Weights of a small transformer language model: learned residual scales, 4825 steps.
Each number is 50 + 12 x the weight over its row's rms, rounded and kept within 0 to 99. Layers, rows and columns count from 0. The size before them is the row's rms in percent of the matrix's.

# up: layer 9 MLP up, 512x128, rms 0.0595, rows 136-162, columns 0-127
# down: layer 9 MLP down (transposed), 512x128, rms 0.0594, rows 136-162, columns 0-127
up136 101:52 58 50 53 43 39 35 37 41 66 47 59 21 68 60 51 51 49 28 38 40 37 50 27 28 45 41 47 51 56 63 55 70 47 55 61 56 57 48 34 53 42 49 32 30 70 28 59 55 43 37 40 42 43 75 54 33 64 67 46 52 38 48 67 50 69 70 45 52 49 49 61 23 52 38 66 59 45 27 70 44 46 45 37 88 38 43 61 48 41 61 54 55 61 40 69 48 34 42 52 28 61 60 61 41 44 44 49 50 46 31 56 62 42 57 53 43 66 44 57 58 33 53 51 43 37 52 45
down136 101:38 63 59 39 58 36 51 52 63 75 45 67 29 35 46 51 54 58 43 41 51 64 65 55 47 45 53 50 43 72 45 26 25 44 51 47 37 54 44 54 49 51 49 51 34 56 35 56 51 68 51 34 54 53 61 62 61 58 45 27 57 57 42 68 44 53 57 47 57 36 40 44 22 28 58 42 60 40 55 65 43 26 52 40 42 47 44 45 47 75 43 45 53 39 39 43 33 50 34 45 47 69 48 51 61 38 21 48 38 59 65 59 58 38 22 49 67 32 15 55 58 55 45 45 61 62 59 30
up137 112:63 48 43 52 68 30 49 30 40 50 55 38 52 48 46 54 35 56 43 46 53 32 54 69 29 45 78 77 39 65 62 70 57 59 71 53 43 47 42 57 49 51 57 55 11 40 67 64 28 35 64 45 37 48 43 36 57 39 46 54 64 51 47 59 61 45 49 86 45 53 40 43 57 38 52 60 58 64 43 55 48 41 59 62 77 44 69 37 45 43 58 37 56 44 40 43 36 55 59 44 46 47 44 53 55 39 44 68 44 44 56 51 36 50 25 60 68 32 63 51 46 64 69 53 48 52 40 35
down137 113:60 37 76 69 44 55 43 44 66 40 46 38 56 71 58 34 47 29 33 51 53 56 48 52 57 48 55 43 41 49 49 55 50 74 27 25 30 43 48 31 42 50 59 51 36 54 56 26 45 67 63 52 42 45 66 53 34 39 62 45 67 70 66 57 68 57 60 59 44 45 55 43 51 49 49 57 48 23 49 23 32 60 42 27 42 49 66 44 39 40 65 27 35 45 57 49 45 34 59 64 36 41 52 47 56 54 58 55 37 49 29 55 52 53 64 46 56 57 44 82 45 58 58 33 53 44 33 59
up138 092:62 59 56 53 52 56 53 34 37 45 51 59 46 41 40 29 52 69 47 57 22 77 54 53 37 43 61 55 48 47 59 53 40 48 58 41 62 33 81 57 51 49 64 45 50 35 44 53 51 70 67 69 44 36 51 61 59 67 34 55 50 52 44 31 43 57 47 75 66 30 49 36 52 56 41 48 56 69 48 50 45 57 52 44 67 51 12 66 72 52 36 39 52 47 53 72 60 32 34 26 65 56 52 47 48 45 58 53 45 32 49 51 38 55 52 55 51 62 49 60 56 76 81 46 42 39 53 45
down138 099:48 51 41 53 30 46 76 49 66 51 66 34 50 58 50 49 43 52 43 55 60 58 40 47 49 62 50 83 41 50 43 69 65 37 43 56 43 48 44 34 50 51 42 68 69 47 64 54 38 23 65 37 54 18 45 42 32 72 62 36 53 43 49 54 56 59 43 53 30 29 34 51 51 43 47 41 51 46 62 64 57 61 77 73 38 51 62 67 37 45 44 32 40 51 57 51 46 48 41 49 69 45 34 37 47 63 62 38 46 36 32 60 52 70 64 55 34 53 24 55 44 44 48 66 44 58 66 51
up139 101:53 45 40 25 40 45 50 49 52 75 64 40 48 62 30 61 50 68 59 64 53 45 61 57 40 40 58 43 53 70 37 49 70 58 47 62 31 56 47 33 40 55 67 21 20 65 68 26 66 57 63 44 46 43 59 59 48 56 46 45 41 40 70 56 50 38 60 67 46 45 57 31 26 39 63 60 64 41 48 60 49 40 50 47 50 62 44 33 58 43 42 44 42 39 57 30 42 52 37 47 30 47 58 66 49 62 41 67 46 32 46 29 51 47 49 48 34 36 68 23 43 67 65 58 52 48 55 48
down139 107:38 32 52 46 55 53 33 47 44 47 60 50 32 35 62 29 28 62 43 56 28 48 47 50 44 36 40 48 54 43 44 38 54 64 68 43 35 36 53 62 57 51 60 48 51 30 62 51 67 50 60 41 55 32 36 51 72 41 33 56 44 35 42 50 53 45 53 56 28 69 51 58 55 44 51 35 49 46 64 64 50 37 70 58 47 73 47 40 38 42 27 60 53 58 40 59 56 61 45 62 55 66 30 70 56 15 40 33 58 78 58 31 58 61 41 57 39 46 38 68 72 71 51 55 52 58 61 58
up140 094:54 34 28 35 50 31 61 28 28 63 59 64 60 39 59 36 16 30 46 42 32 24 67 65 28 39 50 48 55 71 51 46 21 54 62 60 43 45 48 38 70 49 54 27 48 61 59 80 57 53 51 55 37 54 46 49 62 72 53 65 50 46 40 45 69 47 55 63 29 54 34 48 51 62 43 49 63 31 45 49 41 54 59 50 53 43 45 59 54 28 44 45 51 43 57 55 59 59 60 55 57 40 30 45 48 47 54 62 50 36 36 65 41 55 58 57 51 46 63 68 38 56 57 70 46 53 51 41
down140 100:66 60 55 69 40 50 36 49 57 46 26 51 42 46 45 57 40 46 48 47 59 41 27 37 56 35 43 45 26 47 26 38 60 60 51 12 43 56 37 41 51 47 48 51 50 44 59 43 64 56 38 64 49 51 48 30 46 20 64 60 45 49 52 42 75 57 56 17 56 43 76 40 64 38 44 74 63 61 55 52 61 48 54 46 46 51 54 29 38 39 52 43 56 43 48 52 32 31 49 63 71 59 65 71 42 54 53 49 63 52 63 35 36 57 69 50 41 63 39 49 53 53 49 43 40 27 63 55
up141 117:44 41 49 33 27 40 47 60 42 66 52 59 44 72 56 41 56 34 52 60 53 46 64 41 47 44 39 49 50 51 52 50 42 46 44 62 45 42 47 58 35 46 48 69 62 38 35 54 53 53 70 38 48 52 62 45 45 37 10 53 62 35 54 52 68 55 27 70 51 35 59 49 36 51 76 36 56 70 29 80 43 46 48 50 66 36 56 80 33 58 70 48 56 58 61 49 77 72 40 48 50 72 46 50 44 48 44 48 48 60 36 58 54 54 41 35 67 47 66 40 34 41 55 60 61 51 56 39
down141 108:52 57 55 48 67 32 35 45 34 35 57 67 55 60 68 43 40 51 49 24 38 42 62 31 64 39 35 39 43 74 70 57 39 45 48 58 53 71 57 32 42 49 24 74 45 45 54 66 66 69 52 36 56 44 63 57 57 56 33 59 28 50 35 50 61 39 64 68 49 36 32 56 49 64 45 43 54 58 65 69 54 42 48 37 39 41 65 50 59 50 49 71 49 53 56 58 33 63 54 59 57 51 44 50 46 46 45 34 61 64 58 50 37 44 44 32 44 45 43 31 41 40 50 60 77 68 32 32
up142 107:59 17 59 41 61 51 52 56 53 62 49 51 37 42 46 65 57 61 46 51 41 31 82 51 44 41 45 47 56 39 56 67 57 54 52 49 67 50 57 37 49 64 54 46 49 64 53 71 69 43 44 50 56 46 67 74 56 41 44 51 51 66 46 36 53 62 65 48 53 47 56 41 61 60 53 64 60 62 44 53 14 29 40 26 60 58 47 48 63 63 65 46 54 57 48 49 56 38 55 33 49 44 67 35 52 30 49 49 56 56 55 48 48 05 29 58 48 48 64 46 46 46 44 58 55 39 12 42
down142 104:62 42 58 51 35 59 55 48 64 51 41 50 45 46 54 32 59 84 33 68 59 56 41 60 65 81 39 66 41 59 68 37 64 48 53 42 39 51 42 40 56 45 48 35 46 42 66 53 49 59 64 45 60 49 67 50 62 37 59 70 44 45 35 43 44 40 50 43 43 58 81 51 44 43 66 39 42 61 50 41 38 48 38 63 66 52 49 68 44 81 42 53 25 45 54 32 47 40 55 36 61 39 33 46 36 52 63 55 63 38 42 51 33 72 67 35 60 30 55 48 51 67 63 74 60 48 50 47
up143 095:57 41 44 55 56 39 49 54 55 58 41 50 53 78 38 51 39 41 64 58 50 45 47 58 57 55 65 50 62 71 45 46 31 53 65 44 44 53 53 42 62 58 39 43 66 54 35 16 43 46 41 28 28 38 49 42 67 39 43 53 64 49 35 55 46 47 37 43 47 37 51 34 46 60 44 37 50 51 57 48 41 67 60 68 89 53 43 41 40 42 26 39 53 73 54 32 59 27 46 38 35 53 41 54 29 17 52 59 50 53 45 65 52 70 62 70 78 53 50 46 62 46 42 45 38 48 63 43
down143 094:65 42 52 53 55 53 56 69 52 46 37 28 58 44 51 50 54 69 66 45 53 34 54 56 58 31 62 68 38 47 61 52 32 42 53 44 53 36 34 44 45 67 41 58 56 48 48 70 51 37 41 57 54 50 41 43 59 44 21 53 40 68 50 70 41 48 83 49 34 88 41 41 42 42 32 49 24 55 53 62 54 42 61 34 54 28 49 50 35 54 67 65 46 52 45 34 56 63 46 39 36 71 54 41 40 38 60 61 37 56 41 57 67 42 39 40 33 47 55 27 59 66 61 33 55 54 47 33
up144 099:66 42 55 48 55 59 49 49 63 74 47 51 35 40 30 35 40 43 52 31 34 59 48 58 51 52 51 60 45 56 54 40 50 69 40 44 42 37 36 71 66 50 62 54 48 46 56 64 65 27 59 53 34 67 36 45 48 38 75 51 45 58 47 41 54 57 60 32 54 46 42 66 54 24 44 44 39 62 43 66 51 43 63 60 66 60 52 56 53 48 58 59 55 61 52 59 55 62 63 42 31 58 34 47 34 33 43 53 52 56 41 49 66 48 33 42 88 37 39 41 40 23 41 75 40 45 22 72
down144 099:46 40 44 68 69 40 53 60 47 32 34 47 57 51 38 56 45 64 50 70 57 28 72 53 39 74 47 53 53 43 56 36 61 52 48 46 59 31 45 51 42 48 66 69 62 53 42 57 44 36 39 37 50 41 29 28 43 49 49 56 69 51 42 61 49 46 47 43 56 19 49 46 50 47 57 36 78 33 62 38 43 28 42 77 36 38 66 51 56 53 37 51 42 30 58 48 58 47 64 45 24 41 60 53 35 48 45 40 46 25 59 56 65 47 30 41 57 21 48 55 65 43 59 62 66 39 52 57
up145 098:54 51 30 37 52 54 47 46 48 52 49 61 37 66 58 57 42 59 51 24 56 39 47 47 51 62 55 71 47 31 58 52 42 59 76 45 64 39 76 45 57 58 50 44 53 74 43 61 74 42 51 57 49 46 56 40 43 34 34 51 40 55 28 51 48 56 58 60 45 45 51 35 32 61 28 61 40 45 27 37 19 48 57 53 55 63 53 64 46 57 38 34 56 45 51 47 59 47 58 46 28 51 51 75 77 47 47 62 57 49 36 57 42 44 72 42 19 43 44 56 30 52 71 74 35 47 51 50
down145 096:33 27 69 48 42 50 57 66 55 52 65 53 46 42 39 32 68 58 61 22 55 47 61 56 50 69 62 32 47 25 51 25 42 30 44 63 53 42 63 55 46 57 14 51 78 53 62 62 48 61 47 47 50 48 48 78 62 64 60 64 40 48 72 50 55 55 51 48 55 42 55 48 47 37 45 37 15 54 54 66 49 46 63 40 46 44 58 51 44 77 60 67 59 54 65 62 45 33 40 54 38 43 54 34 43 52 56 62 52 32 56 63 48 32 49 50 45 45 44 48 52 50 56 50 66 61 44 29
up146 097:68 46 48 51 57 38 65 43 49 50 38 62 54 44 50 59 58 33 69 56 46 19 52 62 45 58 55 35 38 32 51 44 48 57 49 35 61 65 60 45 43 57 48 51 49 42 62 41 33 24 58 62 28 39 37 68 66 46 50 48 38 49 42 39 39 53 47 41 45 23 37 57 67 37 72 55 55 72 56 57 64 32 68 46 43 69 34 45 53 62 31 31 53 53 46 29 45 35 36 46 40 57 31 28 41 40 78 65 54 37 56 41 50 46 54 36 51 65 44 39 34 60 60 51 51 67 43 71
down146 097:74 41 42 70 60 52 51 65 42 46 54 62 46 33 43 56 56 48 55 47 37 47 70 62 63 58 37 71 26 45 48 57 28 64 52 41 67 45 71 21 46 63 52 68 48 52 31 50 41 61 52 46 57 68 59 33 41 41 41 43 38 53 43 41 68 57 47 38 59 51 56 49 40 53 60 36 62 33 49 58 46 43 51 35 55 34 69 57 47 63 63 35 36 39 53 62 37 69 72 48 45 30 38 44 65 54 52 42 46 45 57 51 38 14 25 46 41 56 48 56 33 56 40 44 45 36 35 28
up147 114:47 53 46 55 17 38 65 49 45 43 39 63 26 62 55 40 55 38 42 48 40 60 40 31 32 40 60 47 56 39 45 23 48 63 53 58 29 50 60 49 60 21 53 60 49 64 32 56 61 53 45 80 45 32 43 60 38 62 47 56 67 56 66 39 65 62 45 68 29 35 54 37 50 27 62 43 53 57 37 57 55 63 56 58 56 58 54 49 50 53 68 54 46 61 51 55 56 52 48 46 49 31 47 56 51 41 45 54 36 51 19 25 49 54 44 49 67 56 35 75 31 32 60 61 44 56 53 34
down147 112:54 50 43 44 48 57 27 33 61 46 39 44 34 46 69 49 67 35 43 35 54 63 53 59 63 56 67 50 44 65 69 29 35 35 56 44 49 40 61 54 32 44 43 28 39 53 39 79 53 38 63 48 32 39 44 57 63 40 47 60 40 63 70 53 50 64 52 59 48 61 68 21 64 44 46 20 56 47 44 56 63 53 36 54 43 42 47 43 38 48 44 41 37 52 47 37 45 50 65 37 72 47 57 45 59 48 57 53 57 42 32 45 14 65 34 61 53 34 49 60 50 34 71 52 60 41 38 68
up148 088:63 61 49 35 46 31 56 47 46 36 63 69 27 48 69 50 68 37 21 69 48 55 51 25 58 31 38 34 42 52 50 49 36 27 49 47 47 67 41 53 38 55 81 60 33 41 31 56 42 63 35 37 53 45 53 46 50 34 45 42 46 31 50 54 62 52 31 57 50 36 48 73 34 47 65 37 44 60 42 57 48 53 32 64 66 69 37 62 40 33 63 52 44 50 37 57 71 36 62 65 53 63 58 48 55 63 66 46 49 53 45 40 54 36 38 64 38 39 59 59 37 58 39 42 39 40 58 49
down148 098:30 43 80 56 66 48 37 52 31 17 71 37 42 54 50 50 45 79 49 47 48 37 45 23 30 56 36 28 47 35 38 73 36 60 62 62 55 44 39 47 41 56 55 54 67 57 50 49 45 62 53 51 63 36 72 38 57 47 50 59 53 58 52 30 57 35 60 46 70 43 59 41 62 54 49 55 61 53 51 52 59 48 59 72 37 50 72 54 49 52 47 69 56 62 43 47 39 48 72 49 51 57 68 53 66 52 59 45 42 46 43 57 53 57 65 66 44 38 23 43 72 45 51 70 67 62 47 43
up149 105:31 39 46 37 43 56 47 52 36 54 38 58 59 61 42 49 36 51 55 44 46 63 58 45 37 65 31 39 79 52 45 44 70 58 79 40 44 38 49 64 56 57 48 29 46 56 55 29 42 37 56 52 67 45 42 70 51 47 42 46 70 53 33 37 60 56 43 55 48 47 80 65 40 50 64 50 63 46 44 50 30 51 40 58 62 31 63 63 53 52 48 39 59 36 59 69 34 64 45 36 51 43 60 37 39 55 60 50 27 56 34 50 37 55 34 26 23 33 64 67 58 65 53 32 49 32 35 54
down149 108:55 44 56 58 58 60 58 56 42 47 49 45 51 46 51 55 52 64 41 51 56 53 62 28 65 41 66 57 56 51 38 46 48 20 65 68 43 53 54 38 63 50 47 30 35 46 54 66 44 41 38 44 45 24 30 71 47 45 46 23 46 51 68 44 60 86 64 54 29 53 34 54 60 50 66 33 54 47 70 45 45 67 59 43 46 54 80 63 35 54 51 44 51 41 41 42 51 65 65 48 64 60 43 56 20 65 32 64 42 43 39 53 56 38 69 36 52 47 61 54 33 67 52 54 43 61 29 41
up150 116:35 45 59 41 43 51 34 44 62 71 42 58 51 72 40 33 46 44 64 42 40 62 31 60 35 52 72 48 66 42 53 46 54 42 72 35 27 40 49 37 65 33 52 40 56 43 34 42 38 29 58 42 69 64 51 45 26 49 57 63 55 64 61 54 41 60 55 52 39 45 62 45 32 54 54 32 50 42 52 64 42 46 54 71 50 72 52 44 42 58 68 64 50 63 38 63 71 41 47 56 38 64 32 39 62 49 51 37 59 46 23 34 52 47 59 34 55 54 65 27 47 24 48 46 37 61 29 50
down150 108:54 52 57 62 51 53 40 44 74 45 37 39 40 48 53 43 61 51 41 41 43 65 56 52 46 56 54 45 36 56 73 43 55 61 56 48 54 49 46 46 33 57 69 42 53 30 64 44 24 35 66 45 46 58 40 38 43 35 44 51 25 43 44 36 48 69 48 49 52 45 74 47 48 61 44 52 52 61 39 48 16 43 30 70 82 60 47 24 66 83 37 44 54 45 61 43 41 43 68 38 48 24 66 63 55 50 75 48 54 61 32 44 57 41 40 54 62 49 59 29 46 62 37 36 57 52 41 50
up151 103:37 47 48 49 30 54 68 46 46 37 36 29 47 44 47 52 50 35 59 40 69 52 63 49 50 53 75 52 39 54 34 48 49 47 65 19 66 48 44 58 31 54 56 62 47 28 61 56 31 60 45 53 48 58 49 67 40 23 35 61 65 37 49 54 28 38 43 45 40 45 57 52 37 43 50 64 56 59 63 45 39 34 67 63 49 52 53 44 43 41 53 25 86 47 54 39 64 37 42 37 53 51 71 44 54 53 56 64 41 51 48 47 20 41 33 63 43 52 55 28 40 61 58 54 62 78 47 36
down151 101:69 52 27 58 43 47 65 32 24 40 38 52 39 39 54 50 48 65 47 58 54 42 43 86 42 48 38 52 45 53 50 43 43 32 52 54 72 42 46 62 43 67 45 59 51 67 52 58 52 48 74 42 44 48 74 29 50 72 53 54 51 47 25 47 42 51 43 54 50 39 57 41 45 63 52 50 64 55 40 48 49 21 30 42 59 71 50 51 43 43 58 39 23 34 63 53 35 43 68 59 31 37 53 56 30 38 27 56 58 63 68 51 58 43 61 35 54 53 63 62 49 47 67 38 52 35 33 48
up152 100:53 29 61 57 52 46 46 37 49 57 44 55 56 64 37 52 68 61 65 63 44 51 32 49 36 41 51 51 62 24 45 71 48 38 57 51 34 50 46 33 56 25 60 58 52 46 59 39 71 39 58 40 28 50 47 47 45 50 45 59 43 48 60 57 45 74 32 56 53 55 49 35 64 36 60 44 58 45 23 48 60 50 62 54 62 43 34 74 49 54 70 64 33 69 24 48 45 46 60 73 49 61 24 56 53 46 51 46 38 83 54 53 54 57 39 60 53 45 37 46 49 23 59 53 43 52 25 31
down152 100:52 61 54 45 36 52 71 60 18 58 52 46 72 57 75 51 28 42 56 23 57 51 54 51 46 56 61 52 68 32 29 43 43 70 35 37 73 61 42 36 65 57 43 60 46 48 34 48 58 59 52 50 57 52 50 47 49 72 43 58 56 54 48 58 46 62 76 46 47 50 53 42 50 33 71 51 73 38 49 27 77 33 76 58 55 58 35 50 47 63 56 51 69 59 55 40 47 50 43 35 54 55 64 35 50 48 31 52 60 36 45 49 44 37 40 55 61 56 34 42 51 73 53 60 57 34 68 58
up153 096:57 38 79 49 35 47 65 55 48 61 53 68 33 47 74 39 57 61 68 48 38 32 65 31 57 32 45 46 64 42 42 60 30 49 47 60 44 57 30 53 34 59 58 69 73 43 55 67 28 59 59 51 54 43 50 40 49 43 27 49 62 60 38 51 38 44 57 46 60 47 36 37 50 34 64 51 60 74 46 44 44 44 56 42 51 51 38 44 60 56 54 45 51 35 33 63 55 30 35 43 36 26 44 59 44 59 52 42 59 48 54 65 46 38 26 30 29 46 67 45 40 55 33 31 62 70 36 49
down153 098:78 34 28 67 44 67 47 63 35 38 42 69 43 39 50 46 47 41 71 46 51 75 52 60 56 54 43 39 54 48 76 45 54 61 50 31 62 31 39 41 59 60 32 75 62 43 45 44 49 58 62 63 39 54 52 52 50 34 44 72 35 30 62 56 49 43 59 41 43 39 78 50 41 53 60 43 41 37 38 52 55 60 72 53 40 38 72 39 43 59 51 46 47 52 63 51 39 58 43 48 47 50 80 44 44 56 26 31 66 52 54 45 47 47 60 48 65 31 56 38 62 35 37 32 43 58 35 62
up154 092:62 64 33 23 57 44 33 34 50 69 50 54 49 47 43 47 53 59 34 51 44 70 63 61 47 52 51 71 56 43 43 54 72 35 46 66 59 43 46 57 40 46 55 60 52 53 51 64 17 43 51 22 62 64 53 40 61 28 38 63 44 64 42 63 37 51 39 61 42 45 63 50 65 58 61 45 51 80 56 45 58 52 68 45 49 57 25 44 42 61 37 51 66 52 37 44 46 48 54 44 42 45 35 30 54 69 63 59 25 62 57 47 47 47 34 60 41 43 34 59 38 54 47 39 50 44 15 29
down154 095:43 79 65 65 47 51 58 54 42 37 35 52 41 66 35 36 47 65 42 38 34 63 38 51 48 35 49 54 64 48 73 56 39 49 60 50 78 54 55 60 47 81 72 56 36 67 74 42 29 45 62 49 37 57 45 52 23 47 52 43 46 50 62 38 40 37 57 58 51 51 46 51 60 59 61 44 75 61 60 55 26 61 49 38 51 45 51 52 33 43 45 59 47 54 49 35 45 67 36 42 35 55 49 57 75 57 31 55 33 63 52 50 46 36 41 41 55 24 62 53 72 28 48 49 67 46 50 48
up155 106:41 60 51 46 34 54 60 50 55 68 39 24 29 47 31 70 54 49 41 60 46 63 67 61 58 57 64 38 32 57 57 63 56 54 26 56 67 68 41 52 44 55 54 59 66 42 30 33 45 27 34 47 56 57 40 31 52 35 60 39 50 69 44 32 62 64 55 57 55 15 49 47 67 56 54 35 73 51 54 49 50 44 66 39 41 46 50 74 39 47 32 51 71 57 45 52 52 53 49 55 49 46 36 33 50 67 64 55 54 41 43 39 33 60 59 34 37 36 41 62 48 33 29 58 57 62 59 47
down155 106:45 50 66 52 46 45 61 55 63 56 59 43 60 54 48 59 63 19 64 47 60 35 53 71 48 44 46 50 38 67 53 35 57 34 31 41 57 79 53 53 63 62 55 84 64 52 28 41 54 34 67 35 57 39 68 52 65 34 43 30 62 67 43 60 49 63 41 49 40 42 57 58 38 32 61 51 54 28 55 39 37 36 46 46 43 28 53 56 38 51 50 63 60 38 53 40 52 49 65 42 39 52 57 43 55 46 46 43 36 42 53 68 40 52 37 62 35 63 55 78 52 33 62 57 17 46 49 52
up156 103:65 50 53 49 56 47 53 44 55 28 31 47 62 69 52 58 40 42 41 44 40 29 43 58 53 44 55 67 41 50 34 60 60 69 56 59 53 35 57 61 42 73 63 34 50 47 63 49 61 35 34 57 54 45 36 68 75 60 39 36 53 17 42 44 52 60 39 40 41 21 59 50 42 29 52 41 54 62 58 64 47 38 69 60 66 31 76 43 49 51 42 76 38 62 57 59 68 41 43 27 42 67 48 39 44 41 49 48 66 47 57 34 49 55 44 41 45 71 49 67 62 47 46 55 60 50 33 40
down156 106:49 48 39 46 42 48 52 43 44 57 31 70 66 65 57 37 53 29 46 31 67 50 54 62 52 49 31 38 59 32 29 52 39 45 59 51 39 70 71 53 47 69 72 52 32 42 42 69 50 55 39 49 53 38 59 49 49 73 69 55 54 70 46 47 50 55 33 60 44 64 38 29 44 49 61 39 51 24 28 46 30 33 43 35 72 66 68 53 48 51 25 62 53 59 49 50 59 64 28 51 45 71 52 56 53 52 41 52 77 46 55 43 48 59 55 49 35 43 38 44 43 31 41 41 63 58 35 63
up157 086:47 46 45 55 34 18 66 54 48 56 44 56 52 47 66 41 59 44 60 63 57 61 58 62 40 66 52 57 40 45 50 55 39 41 57 53 63 47 42 36 27 36 41 51 56 69 55 79 41 44 38 41 43 51 37 64 57 45 47 73 36 70 55 58 33 42 43 75 38 30 50 73 51 60 58 45 38 50 42 40 55 34 33 63 39 61 41 59 51 56 65 54 55 67 29 57 37 69 65 46 46 57 44 44 69 24 49 72 46 53 34 46 53 53 45 48 64 36 50 24 41 41 49 46 72 36 42 25
down157 090:64 68 43 54 61 56 35 47 14 47 59 63 59 52 58 47 42 46 35 48 57 62 26 33 52 32 65 36 52 51 77 52 47 62 61 39 65 57 42 53 34 53 27 70 28 63 33 51 69 60 57 63 58 49 40 62 31 37 59 60 62 59 36 49 32 39 43 82 31 46 50 36 42 39 47 31 43 53 36 49 72 47 55 49 54 54 41 48 56 41 45 53 52 52 55 51 57 49 41 48 48 43 44 62 48 43 61 62 83 58 52 31 49 51 32 47 51 66 40 56 58 43 56 40 79 54 60 57
up158 102:47 62 66 54 69 41 47 47 54 37 44 54 42 63 46 45 60 30 40 42 78 53 65 59 37 32 44 69 44 65 48 75 46 55 39 66 45 47 55 54 23 52 35 44 55 58 71 29 49 56 30 51 63 33 53 43 50 57 48 63 61 55 54 45 47 47 29 59 43 30 54 44 45 43 63 70 50 57 28 49 27 52 77 52 36 46 40 54 72 36 44 48 68 42 46 22 67 60 41 50 44 54 43 73 41 51 58 45 37 62 61 50 29 45 52 36 42 45 74 54 52 67 54 54 59 51 35 32
down158 103:40 62 43 28 60 45 58 39 59 34 49 48 39 34 45 54 74 26 31 42 37 60 54 66 68 39 61 75 67 52 66 35 49 54 60 59 52 41 43 40 47 48 55 40 45 59 53 47 48 44 75 63 61 37 47 50 37 56 45 44 40 67 87 62 34 47 60 62 53 51 57 60 53 63 52 61 61 72 55 67 54 60 58 48 40 45 48 42 36 40 37 42 34 51 42 65 43 59 71 46 66 44 63 42 43 42 60 29 34 67 49 35 40 44 65 60 56 38 42 39 14 49 34 49 65 46 42 49
up159 104:41 47 35 45 37 40 61 36 34 60 55 46 25 77 54 53 48 27 45 31 40 72 59 67 58 54 70 57 48 68 57 69 50 55 49 57 59 50 50 52 49 44 70 21 62 42 34 53 50 55 50 69 54 49 57 53 31 53 65 35 39 57 64 52 65 54 62 49 48 38 52 49 22 60 65 71 60 54 59 61 43 39 60 41 51 61 61 31 30 64 38 48 43 49 56 75 60 42 58 29 58 66 38 55 60 49 65 60 20 59 40 59 26 54 46 56 50 50 52 56 32 42 43 52 56 39 53 37
down159 103:82 59 30 38 32 57 62 53 27 47 44 60 61 43 58 63 47 64 72 55 35 36 55 44 46 58 60 55 34 62 41 49 49 62 56 68 48 58 34 53 70 23 55 36 69 56 58 53 38 36 32 40 45 31 51 42 56 60 47 33 60 51 36 55 40 40 50 32 51 59 55 47 46 63 57 52 59 51 43 41 54 59 60 61 42 72 52 40 73 37 65 50 53 41 75 55 61 66 50 30 89 47 48 72 47 43 54 58 51 50 61 49 37 40 46 45 32 73 52 32 46 64 39 46 48 41 51 50
up160 094:54 39 45 45 51 46 68 07 49 55 37 42 47 63 35 37 38 56 55 51 47 48 68 58 24 39 51 56 53 54 50 34 53 63 46 61 47 58 70 35 39 45 57 49 42 53 64 60 41 49 52 52 17 35 54 46 48 58 68 42 31 49 48 52 60 51 51 45 60 53 69 56 46 59 48 69 48 61 52 29 49 54 68 29 45 35 62 60 49 51 46 72 63 38 44 33 59 37 61 39 32 63 65 69 52 39 45 87 55 62 33 41 41 49 63 49 60 67 47 30 60 40 42 56 61 70 49 52
down160 098:56 58 45 48 47 57 64 56 54 32 67 44 52 45 74 48 63 53 63 51 39 55 27 29 33 40 52 71 46 38 42 56 41 33 40 56 40 54 43 67 45 54 37 45 55 51 37 77 44 46 43 61 60 35 42 42 70 54 41 72 26 20 48 44 46 76 68 48 29 48 28 36 47 66 44 46 24 45 39 51 51 40 47 48 57 64 48 49 46 53 40 49 65 34 42 46 60 52 43 16 55 36 51 49 47 48 50 61 49 55 28 33 45 58 26 25 54 58 64 60 60 64 41 55 50 56 58 57
up161 106:53 62 43 44 57 55 62 35 48 32 22 51 55 64 70 75 36 56 42 39 31 67 42 39 48 49 54 61 55 60 38 51 45 60 72 74 57 53 49 37 44 57 59 51 36 50 46 43 37 34 38 36 48 45 49 52 37 44 43 54 79 48 27 58 50 67 39 54 44 51 53 54 51 50 60 74 53 37 63 58 21 63 57 64 76 56 56 46 64 59 40 35 47 62 66 35 48 57 39 51 34 63 56 30 57 31 39 60 55 60 52 34 14 58 53 57 43 46 63 48 42 44 37 57 66 55 65 53
down161 101:74 28 30 43 51 28 28 53 36 44 53 65 45 53 47 41 32 53 45 38 65 55 43 57 44 48 52 39 62 56 41 46 46 64 54 32 61 53 46 59 43 65 68 46 58 75 63 77 57 53 48 75 71 55 31 50 58 21 50 45 35 50 50 43 44 39 43 56 57 54 62 40 30 36 55 39 62 52 36 53 49 59 32 52 45 42 68 38 61 38 51 58 66 42 47 41 48 46 57 72 69 51 57 49 56 15 49 61 34 73 51 39 51 32 37 53 65 65 54 52 52 58 72 59 49 60 43 60
up162 100:56 48 46 39 46 58 47 49 40 60 35 59 57 33 54 33 43 43 37 51 48 64 36 48 59 53 66 43 78 59 51 52 53 44 80 65 29 30 45 35 61 19 50 64 56 60 52 62 44 65 53 60 55 42 49 55 55 53 58 68 75 40 30 60 56 64 54 70 34 24 49 59 58 51 49 42 60 40 53 53 48 44 77 45 62 55 37 45 69 47 44 56 55 57 45 38 57 34 60 70 35 75 53 52 46 56 56 63 66 60 14 25 52 60 41 63 54 57 58 42 42 50 55 52 54 69 57 47
down162 104:62 43 44 65 51 42 52 49 54 30 47 45 61 49 32 54 33 40 71 47 41 56 53 69 67 34 60 28 61 54 42 49 87 57 53 42 72 37 53 45 78 52 42 61 56 56 57 38 38 46 66 58 58 58 44 58 43 35 54 51 33 43 37 29 52 62 52 53 49 75 62 34 69 57 61 64 59 46 45 52 59 42 46 59 41 60 47 63 44 67 40 31 52 55 49 51 48 54 43 55 73 28 47 58 38 75 58 54 34 59 55 62 60 55 59 76 58 37 47 40 52 53 71 54 35 78 39 53